config = dict(
    n_layer=10,
    d_model=192,
    n_head=3,
    n_kv_head=1,
    head_dim=64,
    d_mlp=768,
    vocab_size=4096,
    activation='swiglu',
    norm='rmsnorm',
    norm_place='pre',
    norm_eps=1e-05,
    positions='rope',
    rope_base=10000.0,
    rope_fraction=1.0,
    qk_norm=True,
    attn_scale=0.125,
    bias='none',
    tie_embeddings=False,
    parallel_block=False,
    init='trunc',
    init_std_qkv=0.0422,
    init_std_o=0.0,
    init_std_up=0.0422,
    init_std_down=0.0,
    optimizer='soap_variant',
    lr=0.00832,
    beta1=0.95,
    beta2=0.98,
    weight_decay=0.033,
    lr_head=0.00877,
    warmup_steps=146,
    schedule='wsd',
    decay_fraction=0.907,
    decay_shape='sqrt',
    final_lr_fraction=0.02,
    batch_tokens=131072,
    seq_len=1024,
    doc_mask=True,
    train_tokens=401200000,
    steps=3061,
    dataset='wikipedia_en',
)
Each number is 500 + 40 x the weight over its row's rms, rounded and kept within 0 to 999. Layers, rows and columns count from 0. Numbers have three digits each. The size before them is the row's rms in percent of the matrix's.

# q: layer 5 attention query, 192x192, rms 0.184, rows 0-191, columns 32-63
# k: layer 5 attention key, 64x192, rms 0.165, rows 0-63, columns 32-63
# v: layer 5 attention value, 64x192, rms 0.154, rows 0-25, columns 32-63
# o: layer 5 attention output (transposed), 192x192, rms 0.167, rows 0-25,64-89,128-153, columns 32-63
q0 051:475463548518477544499527473455508467494499521486452521509446432475478433517410538505491566557531
q64 132:525433582493527507528464466499546425561500506522455458479524445521501470486501513479589532481486
q128 107:477443517477522470504472476471467438517467472497450498466550460462441499467516453462551537539488
k0 113:540432509450455437519563419512555532544496560514475446496539498552496500488432532469562502501474
q1 051:467533461541527487559538507582464500436507408463460514532515457439502488453487508432505431484473
q65 116:465536491489532460497461483501566457577532492543542511446543428427512491471447458400583468524496
q129 086:507488481494517449501442492434479483530503446510447534481489504451441562464474459494550427507457
k1 102:400552479534613563519476586505476497409496412551490576505538514513490465470507480489460448573537
q2 080:478463563467517504428458439370486499499539521545575517529483444480494527528498460527494567556469
q66 101:458564443505490438498515493520601559504496528542465415459521476459546506567479428462571558567501
q130 098:460423478526529456486492498496464511539519484571535452524506511528463534505523468492488530427602
k2 100:468418553419516473548542432557486541558490489532440442483523536564479428464429533485533484524495
q3 066:572509558453460543464497542450577469496508541522534581465495558473454562521502546471478559544439
q67 095:461479484472508450456494535515428495505537466473603489480510519535504556470473516501530540488529
q131 080:495486483533489569442525457566506466532471457483440549497590464455531512544476514498503579479427
k3 097:453446511510545448505539474487502445581457544555446414494546481504460470494455521503530473577548
q4 071:529502514476527497481465450492519550486447540533431477558487563485505541485487503527503453488406
q68 118:459478562516532487517475453551496496543414554549477441512532595542524481515458463492595488523525
q132 093:525497505527517523497468446571511462572379470557428461461533508535518451504563479547496501475535
k4 093:466541412478524491555576470488515592460520525460542493485538559509484506483527540411514459516528
q5 086:534550485537530541471501526540540512521525490549507536494439472568529462548484478447530491525607
q69 096:511500526486562562460414555422515521485518460523435515542471434530457537518492492541480460473453
q133 094:525455513553518487516487584478517516462497470422504551547500497498466592532432529522499467521463
k5 094:488459531507536448512604432558472504576483454507487439435539513439521411475482507564552501544501
q6 116:456502503475470516488510474539563528443480448475450485501496491536481556535513420459443533468531
q70 086:475541527559499409555432536515536481615459485449547557456578470537461500579513555484506503531482
q134 095:500538536403465470503459469454509475569399517465498455485496569477513538440484439460575492479510
k6 094:528494538492591490527534473547492531519439517495514459546449467562467497522457557503458538493439
q7 102:573527547491523484486460429501481431558531435503474456551520431426484469485447523483522492504535
q71 083:535487541548470523488454447598486497572456492530479503478453476529516433499519526534505489486511
q135 087:482484542458533436436502485462453497478549552487506543495496493527541559541449499505534412562463
k7 089:490459425519539487518479473501471558513506428484503442477495467410489520439472517534507504492526
q8 078:448469469485483485509488477510478559537483483531451526535515509475491503546480579501576457439516
q72 085:503449576452492484506557437549505487522409521560414408539500545535537473581455501430555466495495
q136 080:441464511497534510563516379518478546520373526525456470504417491491531486504512482551526480532510
k8 091:421454500505590455559500538509487550539489527492524492520579502503476450462489517511550459556540
q9 082:512469560587501496495468437449523527445512489451443471548473492556403379488479522521540448518525
q73 076:535508489534507519439466447581486526501470477543515446507552524501523519497487495509465515542457
q137 070:540520462500466453486522471519492532520467493531463517502485458548544422493451488442492545465419
k9 100:438501492547457448527485562498498565508423467528467443487504545486480475420436564430592453526543
q10 080:539520490478557493505497539483494493472484474538516524477491454466423518524527479462511607493457
q74 075:543510507533535562489487559553475511478512441502518508486451474470498467438522481504452485520490
q138 070:478522517466492570516504567478505513549476534441534510539453498576477500559532494520449569526520
k10 089:535499466508485503484472464475501493493512509516543562433465467477458542546503499527476498543491
q11 106:466516503497441478520487549465545470523461547555414519539496542513521436483586452483514473466457
q75 096:420457526556573453498483545526492541498500533497515530497471475496518488545493501578499502490532
q139 090:471501469468469502503415506487519480487535476501452495599452519516485472448561549516499535520527
k11 107:534516515463421429482518490459534504504542474505540533490508472499463499458503513568476444506450
q12 114:455487475487466459556489512526530579451518523469500414469479473469555543496553546508485535434535
q76 111:520487496554424472551467554463480478471522476446492468458500459511441546516591542588501538485507
q140 084:495479454561486457468558433515555505452559432511487520511437489488495484514471525428431528515430
k12 102:477509456479552551501487466422533452533486564498455514437500490437510474509530510572521482507509
q13 118:451478419529480473508536540518453492530500492515503456525528519548463511518536422482444491500465
q77 099:484543556529579502495432609541446484575512526427498538525542536503513524485517546538454497419460
q141 106:476534406472516509523459502519420504462449542512478494504462454542565446507520504506508516456493
k13 104:483513518498464492510518491482510514501531507548498455569504523430584476458456485505561604523529
q14 111:548474518495496532453419524468448424481505553480580470435509507443471534409458529512397491484477
q78 085:556484462510420504468482509423547529457426575547505435546497491584502504521498444493529497435468
q142 085:561520521513451536451476544548463534471483533416555501489482494578507517516482515444467564444531
k14 084:536477495493519477488550487477527509432547543520501471525543500578484475519570521431518460512480
q15 104:515485502580464519477452559468513472465529525487515488497501482467555512522571483488466622517522
q79 087:540535450584470543507478508523566482484569411455459488465476488515448562479517490515448561505546
q143 078:498510443442542522451503424522529500458557526486550487514488490493503507501555504538509538608470
k15 098:540490500469499539569519578499496562451467545491491569567490545515485509590545466520475519494540
q16 107:579485525584482502482525537503521467546494520542509552514499542454512466466512457448483472502509
q80 103:527463479547486476460586431539473478546484528496497484449491581553520391440411446480571520526517
q144 101:517456494488454463528568482480555474481432514466450401514434510497450456415543484502588512542557
k16 097:490521516467483488571493540502530574490511432548581493512505518451550488547454537543481479482514
q17 158:509483545552546506480521448444559392548471540551583566474561466459446519489450456487487477500472
q81 137:490481555488538499506534503505542513499456505532504547455450507475488442492451413486438498512483
q145 121:431441542466458574489456560480545423499486425485506520462511446468495462499447514516480500464498
k17 089:631412473460496533455521483553515503537492572483497487509512486563505549466497514516532475507429
q18 120:508508502487516441532531536432411521574527470415473475472514473481549486516495503474485525523484
q82 102:491496520504405511568444534489532467554504478459498476514514498520443502573539505493501554513540
q146 104:474517465488501514553530508492483525413543479428536465540437545446522493487512471563468493498536
k18 094:532478518462437460441508527528456510458525553543458552461443454599507499540520470509475430484560
q19 128:507513492485484497444462519524553517503501524503518537566471520498484477495425483499619463523445
q83 103:538452540482535526475442486554528474445479472517424510527449494516561422519465462457519546528474
q147 095:451459562448462480448436535499534445452485527420516490535496466469548562467416481534472520507474
k19 136:467495515520511482536520427504510532530489554560427410480516496527471424490484555504580542512487
q20 093:508375471467451448577587484506533525567406557488571449524586521504536460577493611467536550531484
q84 078:460454498370513509471476570518537451523493548577568496504494507526526493538480449496498503482496
q148 088:453514521493514545533529519547534439488533496438447485388531526463500531468481492466547564507431
k20 104:492529447556543486479479490469543539538508483515437456573497556553499460453461553492540512534510
q21 114:519430520509458426483415540476494560533449543541471518535480531532578510507510495478484507470445
q85 092:464500466494540439503532484487612506535493493526460475510490535444509524440487537484513499470438
q149 100:523463390466458445465527535436555483489517534485560529509481438513496454467524540477458488581483
k21 106:487513515548483480559570491568472545475457446509481474513463573517480491472484509500523490445539
q22 108:479496455500545554562473491500492554528482455511503459509520466416561550482453518483489514438545
q86 098:511506503417414538526525495508550469585519480467444524499548494461508495471545529460608523511542
q150 093:478487464401534483528544528454462540562445522515464492513520529504562587501499435492532513444498
k22 115:523557527465456495529486519437442466494563517432536549496443495517486484546538577521484533495477
q23 122:515503528559550509475468527491585433529470504493522504501519467443455550481461542470461535534508
q87 167:417511475507539491467542509533393481484516476552591535539535487493506489421493516529546486452585
q151 161:551471511496544538461457458474593485495518537458540509506560525532484480540436513477459485547470
k23 099:529452490454468536463464479496564488517541506501465557419468470501510425543525519481479522427543
q24 102:481517529524547556506487438518521432548513465557488490505479460449463474465506518483503522478447
q88 091:421474420517446490415446535466488466517490438533444490406533415470613473542469474489516558554520
q152 103:528483471474549490524481494390478560442491564527489480511502524466508498522464537458557450520455
k24 102:489498511545497460567512482558555498514478429458518439519482471500463553474505485481486499525486
q25 114:533515498483602473494499492509572423498534512502509505516469461485455509453493469459533453529449
q89 098:488501527389496454454509516504504491515521415447538538492476544490507512462519466599467536488453
q153 100:496481563533555458485507551492521440542536494517496482482538567449529551475513474542570501552407
k25 115:557501511431477507507528448522515494468433469500436463520473512582470481525452492419499491435523
q26 118:527445526443530461430471572528528498510575554573533502462476509490473511515525504495518500452472
q90 101:539466535431482511546500480462473468512573591511524498488507509473507522490520485452497449526475
q154 113:581369502528511507533517466486499467538543479514477574464521479541469491501449505519471518479436
k26 105:455550533538456513449522502541490512463462449529538556485486554473495495590493507566480436521545
q27 134:469508518440557554510475490533459523511507397495509547455569556477515528486500504494470542496465
q91 120:451476454479425550523546470528445564446533525491493477542500515493569496539436543532590538543508
q155 133:467574441477492536507454528557473529449527485532550494549487536467555529551506506532512499501537
k27 109:484490478490467478472481430483470489476532471510492508500503495572441394497467535562566533586562
q28 141:539459546487490499470464512505542518500512573509573543543481522546453439515477411447482449448535
q92 132:557445513501457500417481517490475481426459503472510537515523518547498462445512486512474455487487
q156 123:514434566533477489470463487448526458509558445482562469493506518532447584482436539489476538437475
k28 104:528506512498555532599524471517426464558540578538492493527517587507561495527486527559454526531461
q29 103:439464526450504456473514570449479516479489497476597593516490434462484561533495485575539466569474
q93 084:431562477445474542573488459486456476468484475450486484536521517505508544478568578552533481502537
q157 097:471454511475534532563495489510513501478504545499450488569546533468500622473509532578516513505544
k29 090:579491416549478448511475519434495522550532445490586529491496509519447456534512443447447499443466
q30 122:497480457482528493473526542517485508473498535516532529567461476499406481473448498457451434502518
q94 104:480537484423552558488534493522464539477530471464454523466466523439455468490515537481541471533558
q158 104:512463452522578509478433524472494497532447466564472516465454515484489468522540518545481474489507
k30 105:464470565529467485505519514461554453523479515487492473541496435474502519553479470465579441506502
q31 125:493429494476573500481505505390520480559414546548511467441498475531536559491468505513465501447481
q95 118:538497449455527521515480458512538562476532493452482528489418548460493469503464461434469473518493
q159 099:468444453567505510494540513504535499560425457564526493448546496530542542582471416485511546464463
k31 098:546503522463539463604538470446492474522520478539544573497535468495527498492504502502469485508481
q32 033:561464550451464497468454485463505462506458553528496472484533550562532556573530487558480567512503
q96 077:445508539485491488508459512541482543431477444541428427558457551561451531508554485578512525511523
q160 092:550504528516501529505447500507555476487513499466427479502462505546514518572554532497510544487505
k32 090:544560471558431565478465482482484533456514548486543546500422434501518607572526474465468504480533
q33 048:503471496534494478534526488463511453485519536495483530463444437417427439518446550495479553545489
q97 091:434479532487517518496495472441504467563490482536519489434518448421423450514497518465582522519526
q161 068:476464471508455443515520429568546523536508490536375460415492476465506471445489531472479510497511
k33 096:478460513459515493538502478518550478578458486474432416519572481590482532430500527480562512482507
q34 056:537564521433469554507502534548524496509524508480521528505536524533543565529547500486487509518523
q98 083:482615453484445553441466552484515536517520476473529552478504523489538520499470494522429456493546
q162 079:461542514468483548533487572459516551495574480456526556487501531512521559522441497539494480490491
k34 100:553507529512446559559481556484494500483520495475452527508472480506525507471580509483438562484507
q35 078:479600522462461521549539547561582536480485482525572514514501540620526493544531481487500502519510
q99 094:493535518498478568513522557536445539504520535464467561436498489528485553511577483556399496474547
q163 082:474539474391529525525504551467486529487568513395603552453428502500601452533414467491548477518484
k35 088:524474507480458511468458432558532486568480478473518464524555509588486508585490450509652536456534
q36 065:405549549522451466576449479443537514486487467463558484556495488499500530549539516531523537588406
q100 083:475511456510465503571473523513529489531507483454510519518506489482473568504519508513552496488515
q164 075:505541443472579481537449513510531503482388505504571466548417552494510441518470499491537528561510
k36 094:530479513481529449499496484468472543490532464472445458482601417511480479390443540484519521578471
q37 086:521550492525489565477544516492496536461542484500486508532456522549395475509509413446523515450526
q101 086:443510476501468537512545498563515525422581448502534519551483540508481507476562494418487568565530
q165 100:482572562519464483490511476446494578511494478467528512512495504515526496445437458497548522517510
k37 087:512540484468450475510453451469534517492503563506493516464425442578539524522462523525438452476547
q38 112:489463517570512479458505503459450516519550519526530578518498511501470477502464499538511504467441
q102 098:551520463509457493538511491463523571494515459511481524501462482485522531488484530539493417452467
q166 094:497558543525512525479507438552549486492580483515541539497472470566460534503492421507529510542504
k38 093:480506543442455539500476474506558500539520443463524529376446500502437522510534468466488495479422
q39 101:456466498499458507553409534527502521516553410559447522431509518447522518514557465563445533503475
q103 084:481463460556445507495615475466406517497439509526534560460566494507475511527485546537412424502594
q167 098:532488416531493543509535535540512493519509428508487538452494461433472478473607524553536510465498
k39 092:462521499495498498468434524513461518489439523504493516518524501465525456533513541497476483565514
q40 083:425510541508453515522449476497494485469533508563495495540501496534464445444396489484560500448496
q104 074:521465532510487480499603481505571545501439541459495466472455563511464523497397489456548500487472
q168 078:510483523495473537443469503488506470492510449435483513517519528433475468482465540482540476431467
k40 098:474529527473525436465503494536527475561422510502430506589519499556547544475516489571543452517551
q41 086:464451432561492599456514498498541478524530419492485537466531491515530551492529402448477512440487
q105 085:514557497532488506469468524484454514463585485574556517527545408494448535474456493461459516454506
q169 078:487557475508525499446501542488509466536568427508478504425472490521508519473471472447476527534482
k41 091:530454453480561564542529423449505525516472511486524556430488514510477418540550499542511488453570
q42 119:513492557499535492485536576511555453542422578478499431480536539555490514541518471476539495555538
q106 078:520480518406517531580551498470502566500424543496486496488557554567519443557481523496462534510479
q170 088:486512448488486454441499551458469459616422531500496517515449478474608522518481465544507489444538
k42 105:531468473509540499475505513494526607405571419471450518510532468495548451432564535540449512464418
q43 083:441504416490459472534606508570447562525419456513509482497513504439547526434513536477468484454501
q107 069:455496538514470488464477471545536526557438466575480439502535525520476560442503487538502463494487
q171 068:471477485522463532501535460626485570535472437486508472488515531499471493482443541483457425521464
k43 102:481433469537501503508491480522559513516530495509463469488532485449533527459501575481525543542415
q44 085:509564561517564484465531426514487483574496505537587454457472513483522522575527530479499443532538
q108 075:433438510482486452484538497489490534497471532469543495466527491489530478525517501428561490493508
q172 070:568487522469575491458490489482564453477497529535572492533519489517469517543462534515496501571494
k44 096:430508511480472501502512501540491458517478517530466514540524510486564486463391517484559488518469
q45 116:484500467566507524605547563509491516488549525484528475494505532588485473472517506474487546510499
q109 102:489517564603471478548445544498521386484492549488503532502547500467488491511508609497542517521504
q173 096:508521505535522483460441487498519434523484501485424568448533578507484459472450505522513463529425
k45 104:532480503449550496525513494454441545535447523519479472502455448506522539492464519522479524530559
q46 106:399502515547425543569470503502463599469575444434461523525549513470559541509481494570475563528519
q110 109:469560496537503508522489529499488500474541506509551544419461520493416484529442494538446509455448
q174 101:494524451533443508548505510601410523463477504436491470542502453496510523491451496467585533580507
k46 102:524532553498507567445478519539466556431487479412584569522485546483469484502515500553515419570519
q47 104:569486475480423455466488506491425528477525561450384561413488528482480482542519440505481464478472
q111 108:515563529495458525498454577547546589515542478457495478487494532434486533458590524539514472499464
q175 107:513510500499494476478481454457414549464523538542474491581447509447485482529502459538448539508579
k47 092:502543516482499514606487490504503461583483525447490437469607474525493478542463485489535498594419
q48 092:496458489452493528488499469503473474379513510509516470499456547485543485553503487508541487540508
q112 089:579440459553481534520487550463432517480568518458522495490507444538554525481488504511532537492454
q176 096:447471496478462532487471538501459497503519472462461566444451519516606470531466538531554544486525
k48 113:477537508485494583480446512497480463445528467444594534451544503441470490535544502504426491517510
q49 122:445462569481526508555526522527480472445390536565527480490561479486503460465503509439404461412516
q113 113:487466528501542535473462508500443564536503485538629497520536484511527502511483516523493424469508
q177 108:499424524461532498479441533467486513544457526509583604468519505488514562469451528511493568468503
k49 099:502507505526490442491548515508428466479525484494490521513513472526511488531494478608460520475472
q50 100:474515512561523511508527500499510568496585463571537483539455408550429523541552446514478531471513
q114 080:492469511480524574584532541471538505465500477479471546409581490484558522475560474528406559498488
q178 091:496501482533508396523545503538405510546484498568454568556537429457590476502540520543530552442473
k50 096:522514483561481549473451464549461495528470577472535501514499567480476535552501473598472479555515
q51 093:475480493518527492532473455465472490518520447500487478584522483395443481459413498512567431526539
q115 084:484431486499530494514559476513512416555469521516520507486528537535533473462436510445534450520521
q179 075:477453543442507462491533454539425498510522512522499512567525496522542498485463555532515503457533
k51 101:466558520463520486489536463505538424572436484516467478498506468534454456424527516510520578507463
q52 103:508554569471527489508464537594529446490458576500518452475526592486514525496537424510477490508488
q116 088:534482497459558545523506566522482462491508481566416520540515508439444563485560498514451454494493
q180 084:522464481518465485528494480531584476461559486441504502537483431394469550510479466515422555489488
k52 106:489531519467522483457489498460479461475519458494573482424472464563516482598586437515520510484568
q53 109:575554550500518506428484494568523476568464524450527517446530456520514527487489554513489476497518
q117 098:453447430472504436463513499484477507459508451444475530551483511488500504438463484508506485499553
q181 097:448442499490480476607473485490565522584446477542469473535525535571525508478513533466499517500541
k53 090:522533547516487503455448543432544488503508525539455519490495520490564471488494475555499552481519
q54 106:547561554506420474473489510545538523436570419469501439505501493505552439501474484547442487586486
q118 090:508602515488543521525546511496562498548519431526454517514464521475538522495557473482532531542493
q182 094:565567515532451503556491424502569454518526456504500469500467483454431514447458525544456483438509
k54 100:473511490545515492383473472491553568460507539473548480504542548508462534525461510515487457531488
q55 134:565499530526478475518581595555438492574505594452489438486533470562542498555565500507523537559483
q119 108:525447493497455509532501528505453520443554553537525544535522511536554503526539548517444511491506
q183 109:502473476527516617547533418518463606510490518458516482500545471544563494500508469530481481546537
k55 103:482541510528492499513464556532467460493544547470512510463481470482484564499526466535534523457453
q56 112:454483510483515537485500526542479483413546489461558501522480486464531448499503479556502471483489
q120 077:494459509523514510537503545491517496546554456469447479455506465512497528516600530584548522491454
q184 094:520469562476503481476533532503504481522463597460502518508502498519538533465527505556476443448519
k56 112:524496579464481459509472512504514495474481519569491452547485505538516457519478517497510555510546
q57 107:535571439610466495551489521487516458503480562487502528480525476459521513470495512466395564493460
q121 087:448534485497548479508509550473468430515511470546447509490495432506446464493517539487559538466537
q185 090:525508527502546470461438498545462543492479497541489514359422526516493491470487547505487514507540
k57 098:478495443469465529558546459534549579511532466515476497481548512507494480470556445566538475504473
q58 117:525559420501465504523529454546471495547489593494492508501509505526595524514431413523478492453552
q122 105:554554543491573522495494495546445581486512486446457505492509511538555558556544516518446431490504
q186 093:559503497486577480531525486476483510455506511511528527465503501492453387496467467459441506473516
k58 099:518505475509434488491527443522539558521513472479524446537515483541499584476469529418520509524513
q59 132:560507484511521456496527519500515513463523492518445536411462486481527449518558476459577544548460
q123 112:537484441574444512403489481458572524557503423498466512505469503512494481524559514481496524531450
q187 122:527504458523507509513402460514532532535490452451448459466469496521514487570571485431450537533568
k59 106:474508536540555502544508563539509489485529512533525547426492506410466487492498487594456459477484
q60 125:548501527456462476435509495524477406507459571498543478494503515484440436524415473458537431496498
q124 120:463452509520470572557453474533509497547536476478439439507527488508551499544515501524487476515474
q188 108:500469524520524505508427596442547505461587478520426514511464433564431562495426543538477457460484
k60 103:543503463518458463507521503480489620526504581446475507512455552470434474478569496502581580569552
q61 116:495502554468480434527558473460465539481520538484488494509520529538481544518487456438438453437526
q125 084:557442525481489500483519551523552539525529496420431495484524488584534532537530496461465482506489
q189 107:455409547521444539529470448505498555471443506531563472536522424586427545582548500502504461498525
k61 096:552534443514594452517456463436564484566512480549458457497410553488447455406507492454550436514491
q62 130:486511509469473441429469515519494505488454483507596557437539513471563467493508455443439526502499
q126 084:521478526526444500420505510507499457547486435459542500482444534482491523472477474510456529486500
q190 098:546573463498513513537496547524474446452494411528597528442503494485461404469495364512505472505487
k62 098:446510508440585483479446475459526572485514555507569475492516451545531459529509544496475479501531
q63 122:447492460482417495475491502537432584526437467479508531507581518491560561513512513528519491534504
q127 126:515515462518449479467490457523493520548456457509481440479474538541491586504510505504542544540462
q191 113:482511456537519531467413475458490570488488497505529517508495484473473555516482499528520414556571
k63 103:517421534517504451532531542458475492495470542426525478571510494538546497456510498538482536448457
v0 096:483512471484545494539450525509466505540475526521468469520519536433490457481519558505475490577502
o0 105:484481473517454453552520466507481521545453528420433464495543509509516518457539509471525507528514
o64 095:472458475517526551517455533580480590511555455450586471597498454520475539458532516540554485537463
o128 095:486551587456535488507493504543478402500482469565519439446472587432395472505490542534480580542538
v1 104:534622530461538556477500477555505492504451549543546531593526546509488541426499517524415414509498
o1 105:532497518485548555470470459511408503567538450498656472522535507466521484494478474553464478520500
o65 094:539555477531475491522471511491516481431466445456461478515455494516476501468479523473466528464501
o129 103:440537507501586502462565509405527511435573573501525510540529419496452640527466566534472492548480
v2 100:458423379515424484551499546556511442428544528433433553582499491471559504548530515500486501518489
o2 101:526468447507471442476461548469553469569526491515506528497457439461490494550523398525478579463455
o66 095:504557465553544488499432518476542471492511483516463540505549422510490500482478518527470527515478
o130 094:448497509491535494534544546473492447469469535546403503504512415495515516552539594497532442529531
v3 094:503520454540463512548562437524541465495521506514482459486512436498450471507497480440577440537490
o3 108:478482527500542514482548566479488513462508481583507489472476453491486466539461504589537479447462
o67 091:531566493516476484548377523519547467530488569458436497535451569505459527503552503459560519504481
o131 108:489475470532523507442541473546507543459473415459446505539537541492486457477435559463540527559508
v4 097:516517487540481501551479508486538453456560491514447520531421481481429457508587499542505532429434
o4 103:476509486496528528564477544546488546535610449544425450552476523545507523501531506530546413448528
o68 097:549490512474564483543423442486525527494579482512427496501412502468490475501497446481524532502509
o132 098:528531503606489497455555535483551514534531516419602531548502435515482459551540498493470484488478
v5 109:472575551377514516512526471539520550527520530503549483523451500507592515496464526532550478579492
o5 095:527560532519495508479486582534529494572531467434502473498532499525505523588494495495517498581458
o69 104:439414509493480431456534443471452496532504515499569489461525485489529515525482577546526521487481
o133 103:560627413506511485526488465532553536474514494491587518576505553498501497537551512526554472529545
v6 087:582425551570541473539495511500497576413517595509529471572519497505499543542539443484468498426453
o6 100:462438475420448512448491463484536459496516473482406533493507488504501474489514545467465460486513
o70 101:521487487525459438601486529476474558460563531410573436535495490551493494519527447521481528497460
o134 097:584518554506510454476475440492475452482460507535574505547463486525453496520497530523565542510513
v7 094:486503466414517531483511470442512446499544475579468535508465593467502512525546514523505535530431
o7 102:554465512453587502463553570516554531448478489474441473493517539463484440549508493516553467584398
o71 097:529540502522504467426470441485482487520444482484416498525495515520519481485423494521527512502497
o135 095:489466491512487558503462463496464414472513544534572499487474448557505512516495510487457502453557
v8 098:449534467476487425527517440582473519537465555379514482487561480538451389550465453514531569433517
o8 100:491456437501475531478426529495471483480558497491409456442544469513512489473516429423492449482433
o72 094:569537510593476531501495481515458507458453478489595554543482479471518546519578551539507573472455
o136 110:520538484492415494544546489537449505560426490506583566425524528570520451511460514459480533460488
v9 103:516472513497443472595531517458528547488436531549544449594454564493454544425535490433510461490524
o9 108:460532499503475496533515529496469508426508566469498479508538455508530552592478427527485461475508
o73 096:465468551475508454507563476483480431487512514551320432445552523501452496454479558574461472493452
o137 103:606411502501465453524444488469526585516501500537487463596505542543525539509537543486443521458463
v10 099:510497482606595506492510496483519476469512496521486537476562428530501573444497523466488474466606
o10 099:495483510529568536484519468547463498506478445501448471453512510408537475457492516541444506504516
o74 086:562590477524495419575476487469588480471557534460534530469456490422420523450485459579427460478518
o138 113:468411485456475582421538547415521501509463529510487530508512497536489533539506443471521467454492
v11 106:556493556423483489475486496525455537510455522486477516554499552576530442477472540464515513502602
o11 085:474504521503526494512530407531531578455508496536547518567513519501434511480508551548484521529530
o75 103:518516476531474456507490603509509439502505478461519504546526551540544527448536554493505485391522
o139 104:505487504573462514445588482551530521510575549466469498422511518584473446563490476490464454529612
v12 112:515507603539506576465480490465421530445485452562497496547500463525544547525441502520548526501563
o12 111:567447592500486504495502457499408482571476466532413477520479507502442451457514569518593470483555
o76 099:500523443452520485458502494459499484558536428467512522516532487572534440459516461447530554476510
o140 105:476498558529469519518466469440455488466470476560616543483550519487496450531444455482483481543485
v13 109:556517530516432537515474522536526460490459517515503533530498516486526477524504522453534515603551
o13 114:505546504583537553498536439504509466503461514521467538494552545479473525413437521499476520529515
o77 102:460458512540501481577495406525524460453433586482574487573506511530530442541530540510533529552529
o141 089:510430528497465508505456466540466501479515504494485447466485462482518575500513510484560518536502
v14 102:506555450454467488492449420461522507545493504559432522462550511501481519532523529504497478540500
o14 107:429468550562467498512457457526458516572480460533446399489551479483587486460501567530534542584491
o78 092:513448513561530489456502475476528513481504546507567556461496484495532570496448463542453486574453
o142 100:489516454457509526460520524493529504530534463406463518522471526482488512543544399471449443439553
v15 106:462430537507563469457499541532521517471497495481557502562480545462507602479553513486513454496389
o15 100:474527512520547452537577483514457428510492514463534473532519478584500469550472553545551486543481
o79 097:491482558484482511422514500502459541423531517541551529480501464481493503553529498545440512504462
o143 103:459416493466463525507531468455524571557466514471574558483505440472511460489483521487471489492493
v16 106:561506502544493499496459526447434477485454533459494499526450434489597431484518466500530530437390
o16 096:494421476483497496523506538490546464451543455479389512435545528473494428466510552484497445528471
o80 096:475454440456473541436483516494458543490464494507481521488500442511559520509490531522579451471481
o144 101:524526521533525499423530493515524503444536533491454527474461456518456475465534484429498568516453
v17 098:550425482446449543422544505461521462517463548553500414527509510481544471543487498406463510489499
o17 113:504583511480553421502557601508524559533534525523512476556523492559450488534541509513519418509535
o81 089:449414444472436465514473481497461436497503537442501437535468505536470471490460472470583439448543
o145 098:477539447448544558563448493435494504472507502527533481516557508457521464516503553501552571529552
v18 099:463481470482517478523490556469499497537549463493565556561484428421505480470544498494586509516564
o18 102:499535534506544465517530489555567484501519469464397468490476498493529522532494418472490522552472
o82 089:535502439522469445435507555456473498568479476529497498506497548496474421506493475475444505516474
o146 107:447428462530546500494449504487484488538524524461597510520503551572491488491553577486574450476506
v19 106:522473555474534548423485463548553521493471458508508527507522517501482536504518515519430446513506
o19 110:441512469477418509504544444452529494526557443541502531562567494541516494479512419484501519472526
o83 088:467484490478497537480458494544487472589402460465549513503479496497560473588482569473530551495505
o147 099:447421540526565499548573460481495491459463546573484481507486473486493484564560482552488549566485
v20 093:507460405523488511485488499466512411502528469481535556470576502500525525481481517454433504564427
o20 099:556415464551454511555445518458520455474522474481429504541497476456460509490511501445443469517486
o84 101:485453551495515542454478456522536482550496469493415475519517498515520544560438475510438572474475
o148 104:554548450526481488474569472468451544511487451502475580452488516483451504504528546488501504498546
v21 095:495514523500539569538519523566462544418477480478469479504538489529450601511576490473449485503480
o21 102:548543457559501444501401470538479611460527483496426428527442512555530463506530464474466529509478
o85 092:528471505462420564606457495489551535480473486493561562547492448507468499479458552449506546500522
o149 103:487445422498542560467565461452574518486502513560469480456497534427471511479483535514536459525513
v22 103:504508522436468484478487534504524468463527447483548518413553572475462460541578484425483484525523
o22 106:535450504448544454459438565452459419498529487537437498482487524505463483519498479531578471428487
o86 098:453524491497485572479540397512571523467525561477483512469511482471503480584454533485502450504542
o150 101:461447489516483559551540522482523457541543513507512456472517550553568471470565499491425572496494
v23 099:542527519488599488459541483476488465531520576578568477453527504550462503497552441454506572487497
o23 098:556449488469490468509509558482561534564523567548469498536492570551526522543481511454556435512535
o87 095:508590482557503501585520560535518526507480512437452525448516575457485499530496498537557554559464
o151 104:497485534500546429493555439450499437531518573504441492476454509510492448477524477508377512494567
v24 106:555580501586477452493456482511521515521540576538547471501476465475520528470500525470543505425522
o24 101:554491534455505512508479460419473435478505509511545439475551505526517495445443475588446517448564
o88 090:467420477469472465550503539421531495493518517535486518530515487525463606522473555469495510453521
o152 112:567515481501490552446558566530487549614426421449488532491471523486490520429538578488479593477485
v25 102:527481528481481516458459571556488574547444465456435510536483511508517541426457434389528503491496
o25 099:466519524584502497553486550486552445477511472506540516452540478440513558484522477430537578494511
o89 082:538455452515396466523475518523438559542531530432422479490486512447475482479528533442491485486514
o153 114:535443487520482475485512462511492476514504536528444403536476534544534500501502463422514528449509